{
  "n_layer": 12,
  "d_model": 256,
  "n_head": 2,
  "n_kv_head": 2,
  "head_dim": 128,
  "d_mlp": 704,
  "vocab_size": 8192,
  "activation": "swiglu",
  "norm": "rmsnorm",
  "norm_place": "pre",
  "norm_eps": 1e-05,
  "positions": "rope",
  "rope_base": 10000.0,
  "rope_fraction": 1.0,
  "qk_norm": false,
  "attn_scale": 0.0884,
  "bias": "none",
  "tie_embeddings": false,
  "parallel_block": false,
  "extras": ["capped logits"],
  "init": "uniform",
  "init_std_qkv": 0.0245,
  "init_std_o": 0.0245,
  "init_std_up": 0.0245,
  "init_std_down": 0.0,
  "optimizer": "adamw",
  "lr": 0.0019,
  "beta1": 0.9,
  "beta2": 0.95,
  "weight_decay": 0.29,
  "lr_head": 0.00673,
  "grad_clip": 0.5,
  "warmup_steps": 237,
  "schedule": "wsd",
  "decay_fraction": 0.415,
  "decay_shape": "linear",
  "final_lr_fraction": 0.0,
  "batch_tokens": 65536,
  "seq_len": 256,
  "doc_mask": true,
  "train_tokens": 270600000,
  "steps": 4130,
  "dataset": "wikipedia_en"
}
Each number is 128 + 24 x the weight over its row's rms, rounded and kept within 0 to 255. Layers, rows and columns count from 0. Numbers have three digits each. The size before them is the row's rms in percent of the matrix's.

# layer 2 attention query, 256x256, rms 0.0913, rows 0-213, columns 128-191
085:138142151159123097113121084182154140136086115168159131109126140143119170126112173131147192133149141090136094137123112143113145145086109093111090134131130140135104110076119146133148133126144119
151:072145162094168129079144091134121120103140094157166114137177117112100163130112140148121182112152149102149120109135117167135183143118137118135106087132095118150145124128105142133144147140125082
141:090140157100161132092153083133124120107132100165167123133173124101100159137112151151126185111161158103148122102121127164134195149116131113125112080135093120154149133123095142136144130148118090
063:102109116095127161139143165080111124101169128106101107136136103112160093119151096143093072121111135171117137104148148112144128129149149129137147108135138101139151152157129101134118151128110120
109:134117119154124098163092142181112155138090123132166117143081139154123093142146146098174100132114107125120103187181112120091114105124116140132116198111145136102121093118143147099118147090136123
090:150169130142147149097100101179113129133138102165126149184126158078051134140079175109146154115159142127127133115063155120167180109141095155119131128117104181128131135159098142097143098138114102
131:126107116132107105165138163141132154120112145108134101107082118174179108101172106124122068145097089144123134169177102099102053135116150125142113197110162139088102105124159128144109157099139165
056:136149128154138113123092131175136134159089107140170127120097157140079140120099163101190157132137121122110129153140121124099137114131082136131138154105114153100128113133116136117131119127155107
094:132167140145167129087119077169107121125128088193154136161135144113072153142080165126136176130169162106124110109091136137150175127128099135115140104118101154154153132133104137111140101133126087
074:108130123101134153117156120069127102099182132115085130131172108108137139130130114163095124107143150131149138092092146154152153156129152118126139062167117093151155151157117107125141124164113111
095:170119123130084115161126168125145133136118153105124124088089112143183098109150114129108091143081094116127114169157116097101075106126161127139103183108161131089096113106166136162126147087147161
071:125163137132129088102111115196107138151101098168170138121106158153098144129107159101153155132147115134130108167136108109126125119120108144126117177101119166140114098101125165139113130082158118
079:153135114171107100147101130199133145147094121132166120135095158153127108124120143095159119125114105157108117164157100081124131104124113150138107201107146151109108118110132142100124125072132129
084:121153140143185116083115108182112136136156090191131127155147159110055163130095169127119159115167149132145125081090137141165183139133088139127150106103115161173142127157108140113129106140136095
086:129133142146165111102126084134119129141116105175135165116127149139079168107105154103132200129142136064146077134118111147131129111130113150094138114116114136144120107126117171147152121126146081
077:120122142107142131156145103096088109117121094113134131166149125109128121144131106139138099094152189157131139121109147181115189142148114111139149077156097103165176147110117103109122101151120125
089:072133136072148162115152074156106152071165100147144118170141130118127105141161171146171146126173136127135132108142094171102168150113110130115152115149088106171152085131101112109128137127135092
096:135101122118098158167135144095107075124104130058089121124149092096173083117133098131150111114124124158098187137101113130119140095163124135136128111148128100132145146135118054116128145151096165
074:091131143119162132135131105108105117107128091150153142150171113116112154126141125114165161103131150152120123120154122164124162132153097144114136119184132117148139113123127136131149107133117107
085:098120107135118139162157187094125119124149131098105098152141070122153113105129088149119087121111137194094172158121130112125106107147140134152097163167141133091152197112122118103143122132096156
083:060110121095158109112143081166127174097152089117112104157151153147105135140105147127137143108192113154122133114119143161154125166148082146138186114123132111159142114175137100099103122136124114
090:127118136106111141089133142068134099104107141079107162132134107109154130128108119140126145156125107096144150159109147152068138132162161147157160065152107108138136091112130118164103159177154137
112:125112134128120162097150120077117076116095154059083155120120116121140104139101106131107130155120098095120149136085135182054084127147120151154198090157122108129151109116103101128141140172133142
102:167168112169106142125147118118153112140098134093157116098108141181113094209162126112143124164124106098148095168143139160096122146127117099208144113114155089131119101092110126110120103121165151
090:129150116133122154155143175094146125116104170102142127135096073138146128138131081135126117147092146124077136161119119137141093120117146127152074170147144155101118206103126161136168116124095177
079:123133121145106123142135147149160154125139153145162127098086113154154093103144143149107106154104118128122116150143115104141096108070180136136079210083152146069104130113146143144118138102113147
105:069084113162152101130163095149110168142108120106118114128152142121141110132141163122120108088135146140076110106098126133142116087121073127140146144145139143128126136114121138061176103118124155
094:134123116146121106106079137091143043132141110065044144120127109114112103118071126120108151137148126137127145110105139151132126110179105146141193079116099136130142124118116107145089120154131088
108:136123111140152112140152146087149075174115127092097141115108110098132128113033093102134130117115176119103136128105123116113116091158114111155136094136110188145143172112109131121174106163139118
098:149149121128088174141120123118124093110122155156146134152107075103130087135199121157181133173098143155100159141164086116123129104099136147114067160104137086164142145104082126142119120145134110
101:153110139134134117139122131101150106136101110140140137120111132156109155131135113089178170128111116100147143117155116154073114146169135102097114089129149095135129125132118103134152138153144141
089:099103101093131126079125139166131166102160141126158131154139111142087145155138123130158152146152119112116113166123138134149134158107129138167088156128138135121100141150122185117121144106153122
110:153179102115130181142136119113115100148128145117100121132136112149119078157122104117110105110164126147145111166115141135153168115122116117125152146104132132191129136159105109132162129120083163
108:152129145161128066129111146140131156142129075137133107122147168170117142152154114152110092095106147130188150081124153182148146150105147090131124128081172085130135149132147129118110128144129143
076:098100094158078132113111149142165121131115143108161097144144142102141112124117147146148119146114142139094145122099118135091120129089136164128080145098124142109140119115086119094119146139124136
095:100134098137122086088078110165167149105178113106127128146146189140114139132116170126075125096152127116149087082113141129135134159119093141088176126078125144115100084144134111103079121130132102
080:151130171114120119147126137114122087148143078130089151106119160131122149103096139103122163114155100112131135120153112171125117119183117129089184089130134085116136102141118088138121104141162116
096:134160143079088137137161103121126108098138134146121129096104170159132136140153164104139134157133092105126110145174109117076105153148122116088149142145099096125098093107172139142125107098150128
099:138099149163124104111133142128162123170117139125119153086152185140115185115106167069115126146124162088119107114107150143081146109141134112124150067118118113115104112126077137097142104160159128
086:141113082141154112111133120122116159128111143118116158112130145135117159144120129142087133109143155112124107123088132086125108135102113114137133144136101168118129132103157183127116130119128123
094:071140124129093130127106119133144119121157103112133085175143097118147091143122155122157139126131091193090148128131120130113153139163109160134141119139115114149151148116125118128114147159135122
104:140139128136171100097119118145137144142151092139126117135143134185119145142201119112143148107121079141169121113146146119125139148154121085101109110135171076124116148123159113095122160140144113
100:118142133165116137144176121131121141174130136170132146106146135135143156131142171132079085136116172118122084157114153133128133109114153128093132158135115162166144140116124176122170116101119144
097:122124150147125124140081081134154107112120116128140136141094131124105108105100151117116161132134120150091134128147138143143116130134091149107137140138073131084153094090160103145127091145116150
101:098129168099132140094152116129149133096156103156139140085104121145119158138154181095166164132126080109139154124175117138131113137160131109089101123127140111132104135171121098149116165150166111
092:123146120087133166052111141141179090127164167115134135135140097114145091157146132120153167170124099135122135154148136066142178128096136122125134105166092112165115139137113139127113180141148110
095:127151112139109127134094120180117165111167126170163168159150120099142132118131141144090127112129165139160120138100111092158124130108134137079102153113127107087063112140119142156083141062083096
087:140141140093143112116134113112114105139095150139130153091091138166118124141115087125096131126115106096171126135131147129126124139150129091139142139115138126163109114146156126153134125111130177
079:122138102139158122144151117141092164126143122141118142162175161114109152145090124121114130107159165122130113099122136103151169123140082108122157115147137149124101118130140173094143070111106090
094:142114127130147150118165122117092118099090119098087127138143090122096091114090123150101112090138112099148142152098146167085104104140090120191128123130105111090104106114133147155152120139143152
102:112128152126145117111144112116113121156132115152114121107133164152142140124107124090126090056125115107146102149151146122124153127156146118151168137177116074117133142098159136157142129119141145
100:129124113129155111103104160125140165095133115129132160116105137116124147103120133141093158128158138158165111097133130106188137121091119140108146123133143133125066112144107128154080171112102127
104:116145130119090114120110146128089096121206104107112123091136182130106185107076161104116123105148105093157114138115120125126107163129109127132139107141083138061102126157177129113104101129199086
098:134134127137142144092119121121123140130131105109123158122148121121169154192157147107150150147130093105127156099113133127141136098138195124105118112150126154133151161109122122096107171170150087
099:153126098161102111131145126160110129139115119121147139127147161156104133113119132129116087057115122101147113150092144162144106143126123139163100141131143081112107109137150115133118093093143124
102:115134172080101142134132134114132141137115113178137117070101153128135167146143158125156165155136055130118167136150125069131113166122135087105132101149114147126134157165154142143103169119182123
104:150069110144185135117131106123141153130111140138140167143132110128111136078104087114129127084132125108166086105114137080132106096124152121098123152124113167099128120147101140143137133107130106
106:145155135098126086168130141121118126157147109125148126082110126148138115147130161120173125138154087176131128158128132101156145148136130093132123112150130097166157170106135115160092106137142154
076:131114163094126142145120138137097185141097119145132146107104144103138145123139145106145133113119101129157151108110163106131127111097184095133088123188122181139114118114170153191129149069154134
085:133116150129097154149093144150160150119135130103164105117083102123150099109164146135171095151111105135112155134148114131108110145097167130126114143114129136104140113127110085144106172104137163
099:160127115136129109138108145128153095139120142109131123097106073167120119110168103157134133114101108174136136139139124130142068158119124099119081171126126121099131172062143098174095156116098148
089:139126120124128121114128156141106123123144149156123145115118101123136103133171118162086103164123131147092138138124137059183120150086124096127099185150120124128120138129148159107078117100102132
085:104078135103142132127181163103080152149084135141105103141133188100137162134087153122134139099146129093122128097100131105086130136140144140141121094174095146131135098158127170111148110150180112
090:109138163130147166123124117139112148116106132151135139129143111092167107136138121086178156124111099148116192103122114103121139078113145156103131104177111156146169127140119092114151158161120094
068:135117155116152115104155090134134164130106128125096124093132149123117133126130156119081144110116152071178080126100139175125127118116137100124112135107119137092060117093151177165162134117156128
144:143113102134080136163104139139139142125114160093147103125056099141178080116143109137172067136109098136085129170133117127103083148108147144136105180126131123130144132123131110122111152102122171
097:129144110102160102148114129099089105110141109088151088130107142157141107123112112113167150108135069142145137126141114143146137137151121168139156168119107167054163141123179111141146132148156131
093:139124151107114133094139107129100090112146125122099122116148118113094113133118163142143128148155110118106135139116137155119152140099116177184182094116122086143162128146094130114110150158180117
091:147132119104127131155141102149108151142144149136140163139137158136140099126115154114124169114180135155134122135094129093152161092136136113095133127133082126113099095125127138098117149120105111
103:111123161146121140139163115149144140122102099126141138063150101144131132128154126128120105135106138128130154140108130167118138110157142116102120144132105139164139119134119105093105129088116141
101:113144146138112119143161150141131145128153100134151115103134126166126106137133178129149129132134097193109149120151138149116153120140153088158108103167114116131138119136171122129121109082148141
103:135113128110109166075119080150115132096168138145122162167166120116116157150116146132138123146172128122126111175112161129102151152144143160124175126120103138162164107128109141117084154105141111
104:135150099110110154131122153120167099115147119125086137157119122164121182126155079124150148152133114118095118139124116122097091162189121100145109132159131145138115161138133132075137108113114148
100:165107117097110134158148124112088145128116161127110161120151137090130127138095100123108143152153192116106127113121109095123152116125139086137116097108096154150091122127133141117083124117110109
097:162125112148125139166097133122145109143169118145133129155130131139152154125140079132175109127101143148128121162122149121146188160172169142177095106165134139182157124134132114128116127066127106
111:118132148134116112155111162127111154127108114135141167126110162103155110099131133149137125095143106147169150097125123098151100111136158124105112127128107128105140096176129117144081127060128108
108:106132144150106154175143113136162102164092163115112128108123138121123113129116105125104117110135127172069185132136144090122107141129068097119132148162096139149149123074133110106110095110082144
098:073106122128141085083112094121106134122173105128119103119120167154085144091139195145120130087143137100183119090127132170096114125106160169112122142121109107092090108142142202137140124151193116
099:163119118110122126148104137099111121166101129106083157102122133112090129146107067104117100084138131144150133111137142120134139111142120089138162116107116165155139156109153123165149133148121148
101:120126110128112140095134116157151155095110133098155107154167110107160105159156152132088119145149144107134098123098101155133144137093083148126161130090146116155091097134100106084107166134111100
097:109157133143141120097125133143143070111150114139126114127101120124142088148142103131114157164092129145134135124171112169148139124148151163133162142099144088143126136118123132131160154114100120
106:105129139171125145113114156148185113132142102090118106118138123089124168101088152102095139110136162126114122123105130134118127106161085101075164124144078160088132119146072114079128119133134100
098:127132122149162092110090139107086136120144084112118104145124111154110143131090063095106108138117120148130139114112115124145140090151121145179133138107134148102123186123116135121164112160198131
100:179154174106157119118093133124167090107137070121150129149089170172093141116092117084149180130125083136175124107134142155124144142148132135173132128132094127059136091141151126170114146124184121
105:139137110109126159132128134144138155098164156131134123150140114132116138142119186130140143181148151140081128136145111107179137117123109107100086162115126113105118112121147119121118087150131144
100:138169132095137140126132143127115138130139150143124119158129097116124136116131110154157119125143155123163174158149114080146098160119147100142115128154143119102136093129133163166142139139096097
107:145096130121150157137138149104121117133120142110139127127110120105098110141070091132168120109141114144103161171133145134154118126123111134202173150168158119083148125138151128150164102126119139
103:077106166134124151077157108148155147105100136139110122142129116146131100158149178131097140159128125144110110130132130158154126066130164182099134148113124135189127093129105156120134175141108127
106:128122116144141128134100104141138172141103145137137162112139128120138131119135140124095146143125158105173139103105138111141143101100129119119070115130129141172084052120103124127090141089071110
111:134120091125107109124114129111137097134144137114099117144114105134119117091098129125136143152112131100111103129131101173113126140136111154208085102120121145142099100127111111157159090158134130
105:147115142121103140126100114143125120126093123123110114123127183124130139155093180126119141148153151115111073131117131168158148110096127181111182130081127148142144107103098178117126141138143143
106:091136111155106069107154107138137151120171141134124117158146071144118124138135160151107086164122164095136116152113120144121118152125101086149095126098154139155103146125074145108147083150118147
106:118073119114148110070157102127134139121081162131144141112114112150103105163125136145101142184116120088121099138099157146114134125107133140184103129103128135180105116103059177134119156146186139
108:155137133134088134140137144148167132117078148143117136115096128139110120099084063169096168147133152126121157127097114124119112128131099109171112086122117156144071117116110109124109110119084164
100:089079160117149127089145135135150163099095148103134115097133128116113139125119108105106120103120119158088114101118126118118118128119096155095126165114129133129128167136119128115130156117155139
108:117119132117175102116130142132173098129167170129187125079100138152162094156151138113110097167113123127106111102158135099131107154113134114120145163087155140100127170139112132145161101141127139
100:128114167111095141138140123142143126118136128118149126101118153102127123102141179115132146138118145130133146123106102133125173104122138149118113100116113128123140087153125082128099137111141099
101:130105123134154089132149158106149143144086142111168071160122133135128124129088098148151156146107119150077140121126098143131152108109139184132134128100181131141181173134142107099162149180108136
103:121146143111116153124163148126155149125136172149163132088126139126150130149143139118113131182141121111121154142118127100114122153056114095121194128154144158124118127161109109129136090129067141
103:167132156130132142150153124132129116124086144185148108133113111158144127115143109157124131138096155143118134106152106117126150097104152152114121153069143154174157155131115144147126146122125143
108:135133133116093126145127144117127139134080115119101123179132131135105159176072088133139135121172105143115143175112148145170102129131113121130158147133124151138138148108148123132110116154118150
112:153132142127154174100131139114088112126132083103114134136144090122121149139135121116140108101149107099149104127138113135146120086120160137108133151134137159118172146139142133128142138124173092
108:164124130114145107128106147126118157127142091107127111176127146137123148128095123109170098095143153162126070113121141156123162130168172103171103108116109111121188128123137125142120129123188123
108:080133111147108096119131153136102192130130131072150112093123140132121127126127173124138109137166108140123116130131119121123110129114103102100158106119141172114120147121099146093112072141128159
103:137121097123123111109153106137070125124118145112107157104168117135110113114134139149093103084144154095140126107100119128099108118108090126140114118086095140149093102112108160125119140120136125
105:094122147125118119163141119142146117069138128131164083118111121153109119090132167130151152160131100151085126120156073136144124119118081158117110140102146105113103144128106093134129085163140150
101:180163158104153146133101128141152093122114114162132174118112131127130151151143089107102162155126117087179118122104148131143132132161178128089151135107130175134131113158118130156147146083110129
099:104144118103173092075152148160149116125159091117124124104128136141100146146099128126119156117138089140112128159106137112145093169163111114132132150137124066092111161134167111088121136154134119
104:123116139119117094128147117144120144120132107147118139165122126175095150130164106129140145161141119124164133169115127173132121142165175173128110140109155111199155122142121105117104154144099122
097:123134149144117160156133159116124135158105138145119130129130110101140111095142139154116129116134155164135159132129126081158133104088118125137116121188113171139129106140130137129114132134082141
100:131117123102138171127125094137143153107114167157174124129121123132118069128136088162131139104139107149196134154133133104165114170091135097128156176147131144075109096129145108179115145107109108
104:121142115142172140108118138103116117124162140143099098134125105120115098098159145178119128138135115139173115114165129133139090138123161118152142135148145102069149101141131154150141121144122099
112:103116129155115119139187140122103122146135156139106127168111088129129111134108139142140118138148141135078120158143112138107112101149151157158140124131132115149159185105100168109144108117133146
104:144085145116142102115151129158127129114136146152134151138112119152119146105142119138115124184123162115112118143068140119119122150137157148151076160104105171165122150124096181133107123093161123
099:137140111114100106097113131132128137126108099147121147146115112149108147160090163136149176160156111102126117191095149138122126148159146139136095094147136145176097123091146183160112137128140150
108:142137064149145109126125155122081116125151157089100117139133121101166121107150135136135122201133159142063136110103095107119167110116106128153118100101145105129110143113094128068120108159120116
104:128091091135141107136123144126123178142122161150119158169148094128118138119108122151150162157161138138111135178099125085164120127124124115134080117154139130128080153123122145122119119163085121
111:140166106133149135128113127139133127133130108068126101116138138134130130145132143113136155086144144145107113131155114136143161120123104110080126134095155080098112138114202114099113145124118095
106:116097132115137137139159137130170152146121147162121141136145171130124166104079078132136148100142138108117155121125131118109099124143160118118089138170144119152105120137104107124158103081107130
098:160098098111082158144129108143132132123101204160117143097152160124084134123136106122125121131132153091126103134116153109070122159125103080137108121110100160141091103138131150116125101117152119
101:080109114146076105156158135123102165148128117112126106130125160137144153094113162126160141108113105124106129112120080123087110127130132124139078069169127120133107130121148094119144105141129158
098:167137122133129138111125125129082118161093127104101165146114128138132110162129118134102102097154119116170097143103139156189130124077132141157157145114137131162119128092150133142134144123083158
104:106118160151169121139126142146151188113109122111184082133143134135135108090106144100094116079112156150162153084148117128157132088116120122067100183100121159055108079139108114115145116103128112
103:120136168114133135108134176118139160119106103160166101136102125158116154132121133115129168157094094100139113134131099139119082146109179163106108154165157176133132131154157128156148137169127159
097:131124140115111114142153094137116131166106111165088146117139131133113134164125129141099145130136133109160141162091157140141096170125119118172095127155127116162086130083136152153130132146110158
096:131120127147149103132143095125167131132079138130127112147135110177088083144103091141099167099149154153161135148129164145147119113153102125130099181071101104102069126082121164144115155149111102
102:096116165117101136129128112151177109109155112121142116134118134125141130119146164120154157134140127165107159135136132132162142120169120140061111153125086135119109143128133112106074150090161102
098:085147084117125146127125137120134105119158125112093093173161081127126145124112110109171163138129090176050136185127119114138125158187117126138101134180109129165127170102155152092141121151136140
064:137183147149134089109117100150119140136123130151122153135137168073123113140116168093116170135148152100147090113058144103157152085136106125117128142100125131096101137100114178102148126119109089
199:100137131135179145048127122129132133153162118166117153139171147100093135125129149111108180119153158097160127100077161140137146113147136115126128090096129137114132145125110138130157110143128084
052:158180136120078060159130110140143137116077145128153131112115140112143123119103119120144130145131107133113120128127117078136140121117116132087143171154149160112118122127126162145102124105098134
166:103151145133190135066131109134124127141149115173127152142164157093103122117129155108111185109158159097171121089085154135143146104141128118128128115086129123101118145124125154113165122143116079
053:116069112135158188110133132115117105133177109148109139143151117142133124130178132135135098121147130130148128111138159192097116146137146134151125084122127102145147132131113089126133133173152135
149:154117124131077125175134143128123131105099139091126095115093098172153133131129106147142067154100094162089124167163102111117121151109126142134127160161125127158136108135139121130098136103131177
088:157132129118061091181138136150133138093087134089137084112083129155146129126116106143137108136113103138078135139163101103114120142093125133108107172167128150140131113143129138132099144104111163
086:106169156130163100085120119143141122135145109169115156147143178094109134141125145115097199107164156100166115091072139113167140082146129115109131117090132121101111138142111148125131114124115076
101:153092112120091126179133142128124135108098129092135099112114076174152113122143123147150063162093084147096129167187094123099113175105121145134115150165134129157134112110129109127106141124142167
065:165139144115091084159138130173134144090072111105143081108092138142136132125110122135127108132124096156090126153134091113153134136087127148100111179130111141137134114133149149131095147089120155
066:169091124153120158104102170120119131118126134092136087113129110194140143119144113138136065129108096181082101176136117158130115191122129159146086145111126098136123118114154084105107135129122134
085:149140127125089098157140126143123139105075138090122105094097122153127149121108119138131097154113107149105131147144125101133136144102115115110136145154125142152110124116131134125110128079122185
078:134143134171106117141151143124103154123117141076126070091094147165149140109123127145150099152097111140102102141142135116142124122087117130135115153129119113123104122118165172116138124077120150
087:087161141148153131118149150119134133156104114127122110103101129091137117117123151110142188109115144085181122125123117112183112101138144100124134117106144117093083140182120168130174121132132124
076:150132115128081106186120128127110137092099138107111110112097133133134139118112133134119110141088110126126128146135098105126133118126122163124127159177102128136096104095137164140121136071139162
071:079153128095123086146144132164137129132129138162127126145116106088130112124149105145093149084169138083152140105146129108161123103129133120115155115117094162106116110143100129137118144124105121
107:140133119100134121148139156146117140132110111087191100075121120131137133094073124144144128127121122139088128108136089152124117169094150132132064140057114127117110110128133099134107158151130137
102:183135125143109136122143155081121121146110114121122161154116136099103140159103110122128123159090172129165131154096145099137148100182099148141156102128115090115127136124141168096154117103119136
096:100122128142150183127148162091137123142170101131149153177134115101143088154134121129165128116135148128140150143126150163104150152140145102144164099119155097121142148136106102137130092158134114
076:150144112122122118139127131088099147157140103126146125137140125190092125170123140125143105171112142153066123178108134112080156157139152145142107161124104121112139147080127129104123097134150133
121:096136110151124144105116134117134126138120106132134053107126131118133132125109145090145124116103117117133120168143131130210116150101109110116110150164102155058091128191163173140143111085145094
120:091143185132151098097131131207168114088114117160158098114120129152144130139114140159102135117159094145123109141133084138167122162090125150132100182087157140093134143150147116145121165118081121
085:095105168105138153170137146130143098111107145103131147114098127106164141115089142152170172112117121101142163082171095166126119107104139121135143104182165110163100130144109129133133170169113164
102:145125085116125147130135154129143135131146109079171140137132107107130115129124129135144118136125121103130162112121156175085121148134117152121134118101168117143130144148120093113108156183104110
098:149144141133111123169109132134113127111109102142142141134109121130127085133149149128150113151128137159119103199101132111138145127177163162147126152137151121087111109106112132100136089103109140
099:116128138114107093099112119187135114100162142133138129107103140127109159128143139121069136118160125084120125094134133148158112121113112151092124125090096142139109138146109107142074158147103113
107:147145117098136167181154103109116138105084121138148159143134096099105104119095092140156139088115117129148177155153141126105153145169129128138133137150128091113141123139123146165094126120146127
103:130132183117128113094117140135113125121143091146155105140127138162115112086139127166106089153162105185121145134119128166131134107151160170142115193061142109123147133089098106103115132136138130
098:106092106128099123153144117095129136157122161137122139118121158143121113120142134132120146126120140098129138107166141141101108101122116108100132109117131115149197155141090121145132134154152141
105:101147147083154191084085081125186115061148136157133133114095149133134101141121110138144099088159104128128140095158141173169133145117145139085164156131112114131142131165116146155138094108133108
107:108121147106148118143143142183188122106096125122163125102098133124142177102103106112123100114127108121150141086167101161153132146097126079124136119126103134159119110147123115133116162104133128
104:132150120099132119186145148126132133179133109098157151146150103112137133118101086115132108135124140118143142105146146116115185113150127139142137097121112136130124148123113125102118116092132138
108:143132175147114073150107132155110107116117119117155128131136135140094129141117158125098152167155125140126110173070105135124108137150128141131103138066112151114128094119134104120110112135097147
106:138137118114112114131113060155150092107154155181099189154127115112114137178144140122098131113166131110139103143140164117141135105126117142112153117151109126141129131142131149148111125087121113
096:165122110144118164193120131121102113117112137112140174114110119096153121138144124146171131103079143100177137143151129150117146107160142143140127130186135095144080137134140160128132143095138107
094:088152097132132133111154127110118158145122127093173086094108148145131116089129110120134097077103129118140152068196125144133141153092102113104104130115128139168163155173088112147114124140149141
103:112111057121095127191145098064131136170128127123127159141146138126127150177126094154151124117114190111129129144150129077094140126136137117130160111158112148157153138110133166129135083115131129
114:120124098117108167139118115047078129149140142128071142174136162115118111151105127119154156134109152109105134149108157099105132091159150142113147103182140116128137126116120140124137068151167149
101:157145094153121121167128103141146129087097146113180121077121120130126132110120142154154140110147133146091126136103110107126117202108120132131108145116134164136105128124147110132109117142060137
101:156118152160109146161140132146145118107100105153159157149113113074149113124113146111144156136090123158126094168104119111164141120160117126150119115146119133064072136136126131124133135088104114
122:124142096098129133121139123120118126143130154141090153199153081120151152144116046145125123122133137135130141140118145104107148100153159124139130093122132088111199124106128120110133122122112094
108:135164107114122140098098131114076114140145137064142095097126162119113132113126125098133134096133122127106125081079143166116139150129131164122085129067083123129152120134149120101121111158182126
087:071132118103121123176110079111153129133129156091139149120102162144110145151101092139133155125141159085121130107157123138047141101124092107076150098172093111173139124134102122125105105138141131
094:109154134095134125096113132132125137142167124135144139163142127148121117130122086151100096113173137100112132111114144153108167130159170184117146156091133096132183114156096102117107139139086124
072:152146114126122103134142085150134130094116140139155128121126129138124105125114167132141096138095101148120090162105150111158174145119144164130114158113152160139144130119142147149139108071101149
104:123121150117120147192141101119104116122132130133112155156121149104111120153107143153144155106104171124132118121131117128104138094102103116119122124146144096147098165138116134139123125146158116
090:146092146150133114134141126169145132088078115166102117135133121130147147109142131117121115142126089149161113145170111131173093117130129079152115116180151167100107105112133115174132139095140134
094:104119139088147126102123082123125121156136117136160103129142137114108154102114124119118100122131126160116155061148147161124141123097137101089131130113134150162168118127097135172152139116126165
095:088095147138140122079131107143126075114152135165122111116124100144141125138143116119103129132161113139094112126162116115176132105109161114092125165130108144143136126144136135170153153129094131
102:127165110139132166090121112087149140149128131101139150122096169105142126175129116137156137103128149083111133071111191161071138102140135176122143127132130131150149129157123136116140080116123098
092:127121149144132159118156145113165134111093141143094109119110157101183121157111110119158168137113122135144124134152148128140088112113149111124137126182110163114095125168158213129180115119117133
108:136150076165112079113118112112098158154139142120116131125160102122109120168147166145130159109137147125122091185061127100121122179146121175177130127114150193096141113123156157116148120119064137
102:131105141138142139125111139153140126104134146113130138107089164121117116082132156111103134087129104125117121083131134150159098140108086132090119145119117122150099166163103124144103141145153147
094:149138125134164167055123146102106112121127093154129137140125100165166133153158126151146156110106119145130143116104134100090127161158160154162123162163159127149134129114081135137116144170105143
100:153112109112118112128096111148120125113143159130069117133163094110157122128150127119116130127111098104175117140160103122114149127142158134132138130166138170122133114086105168121160146107123168
107:151124140053158156095135154124093116164132111164128135178146052137134172114132118138132099111130121123139156123130131159157151112128167133117141154114115085166213112088098145106149176151153122
088:094094173146118107111091116133111114118152112127150127165151149168112134132125141129088131138107104138135123127109099130120154102110089148108110114100131102137142159096069096127089178116158104
078:134097115125151118137142087134136129115126139143104139119128120145124126124147102129117105107153123109126100114132112153123083134117107093092138149131088156087164109129117142171168105131132115
108:133130060167117111152139167086098175167182095146148142152138076155113105110177155133125110092122148126129131184094120050150126156162127152145132137119140158112120152095104121129134084143121134
096:135127143096140130105136120188153111074114109177145124114115082130127155101122123125100120110141084144128127138143108146208111150106129100119096157081128158117147124147124098176104179136141091
091:128125146150159121057131152117122111159157127132121143148156146109119120134156138103103128125127148133143115082110153149136149098157109139122156095096127120112116134126083120119152114129132110
086:136130139130130110093089128132112157154149137152111134185151131107124142141134157130093094133148114131146119152091150111174165153124101131132171099132147095112107144108141130152125125090143141
089:116128133099129114128128152144196120172124108109130132130086114131118153141082146092132137181143127058117167114166122124103137124147147132133140113122117110148095096122152122124116135134103142
085:137125061134052128160119101127119165121108136128150141122142122099113128146101107173147124105122136116111144152077121131098120190118124124137100109123112159123161131127172126137080128123114108
082:127134112125159133144137155096121150169116099104133134118112135112136126145100180092182109144104160118135129178152142095140117167129111127140175153163136127130073142152161182128140094119151149
107:130116109124065121155108115148128148094110156116121115123090122158165099124145108171136078141125091141082150165133102114120100163094143124123120150138135138147160109114119085140086148119124170
083:132133133110183135136157141108133132155122121131133124123124126111120149126113144107150135136147162107151127126149130150110110142147151127146162157154115123145089108138132180138176105148087152
079:113155146130143137088161180138117144139119135126140088101126126083157080121142153142132127120123129120133135133131141155139143151112169169165095134107141135121127097160143133144146108099091171
104:156127123080136154171144130149101122117112139130135119111163100123153107078151118147145119099103126173152145103145130142111131089103135114128099149111143118142144147066100103085099155177175128
096:115123151154167130111108129104135123111129106105137122118121143128132145145147148111148124119123136151101082110139115148154142128123118135094125153156114142096093134157105143147159099105150137
101:193154102110113151156114095106092119091128143128115179145183112131115110146148122129135145118118132126144133132128161120076141116171124156129153148120147137139205157098107156087123128150129130
084:145114107153137147139144115106118120133129110116107133104108159097111138133100169105162151118134159138124088138125141132131103113125104121107143148174097134091053148155169164158168101122122121
088:114115155128155115131134124113094150148130124137115151125116155107114140124126168100129117172132124109147106142121147113137154125157119135122147135156122134128112137128140158151169108079144179
085:094144106148055135156122141116109140132128142137145114115116148165128120107149107165130087130124104153074145117123128117136130110110139132143111115094151139146216147133101074084095107131124135
081:131113134138095122085100118119099112112133165120114127155143108138135144153134096130113163137162117116137150133100116140090119143122136145151110108106087111142199128102158104081122153146143085
106:106172083101106128142154092124117129157125147106116109134106175090125124154108116132144101105174184104118081134115152164098141127110150134107141127117086111130149096164162139121152077109137090
102:121129160123112151148133100093135168128116116159148168144143137169122157118139095124119114145091105143128118103127148118104141079148126107123138128153130130127225134135079141125134124085152111
093:136109145130118119149148113129106129099110116140107158118131130151146108128146160144131110149154135164127140162125132101129081129131153074137162131128161138134141144117154110104153141180147137
106:138158075178120086192136085127120110144102183101154118127155147103150122158130146127126123125107149127158094134096136080115126171127075101161108122132126153131090133158181175126124124105077138
110:154128084139126132134086141121140108085117120095164150093090099113149117142114121106148136083129121101103125116128095166150123160151145145118117155117119131148139121160125131134135137128093112
109:134110134140134149141173145159107162174141129206103123131130125125135134085129159145149109138125118158122129125136119042173095140073134081131175117130173152141128164126129122141144138122107162
094:121122099117083177136111114129120098098111143143140113117127086150135113121124103163149160101140150129131149139116112139107098166099160113123124138104124119124163115116148122106115162187086128
094:124094136174090132183145185110109148148089109114109115096151138152166109103128134179147138189088137146140156160139120112110087128147172120186104106141158116105131129116154107081138126129109169
107:144155093133148064128144124138157105128101120100156154137098130085112127189111158100132117135140145109108139133109153125124111182143084119151132129093126138145104135170140119142103110118129077
096:127103127169109121122115159126141108128147122124126151151130083177131159153149117156116153184125127074118152154134130126118120122140128130119120086162135106126108120093148124094089151154133116
098:144136173129125149145124137120128097072106113147145137122116109134118071130140120148109116129101122153150172147151145117151121088147162118149126173098150100123159090145133127124118116170118153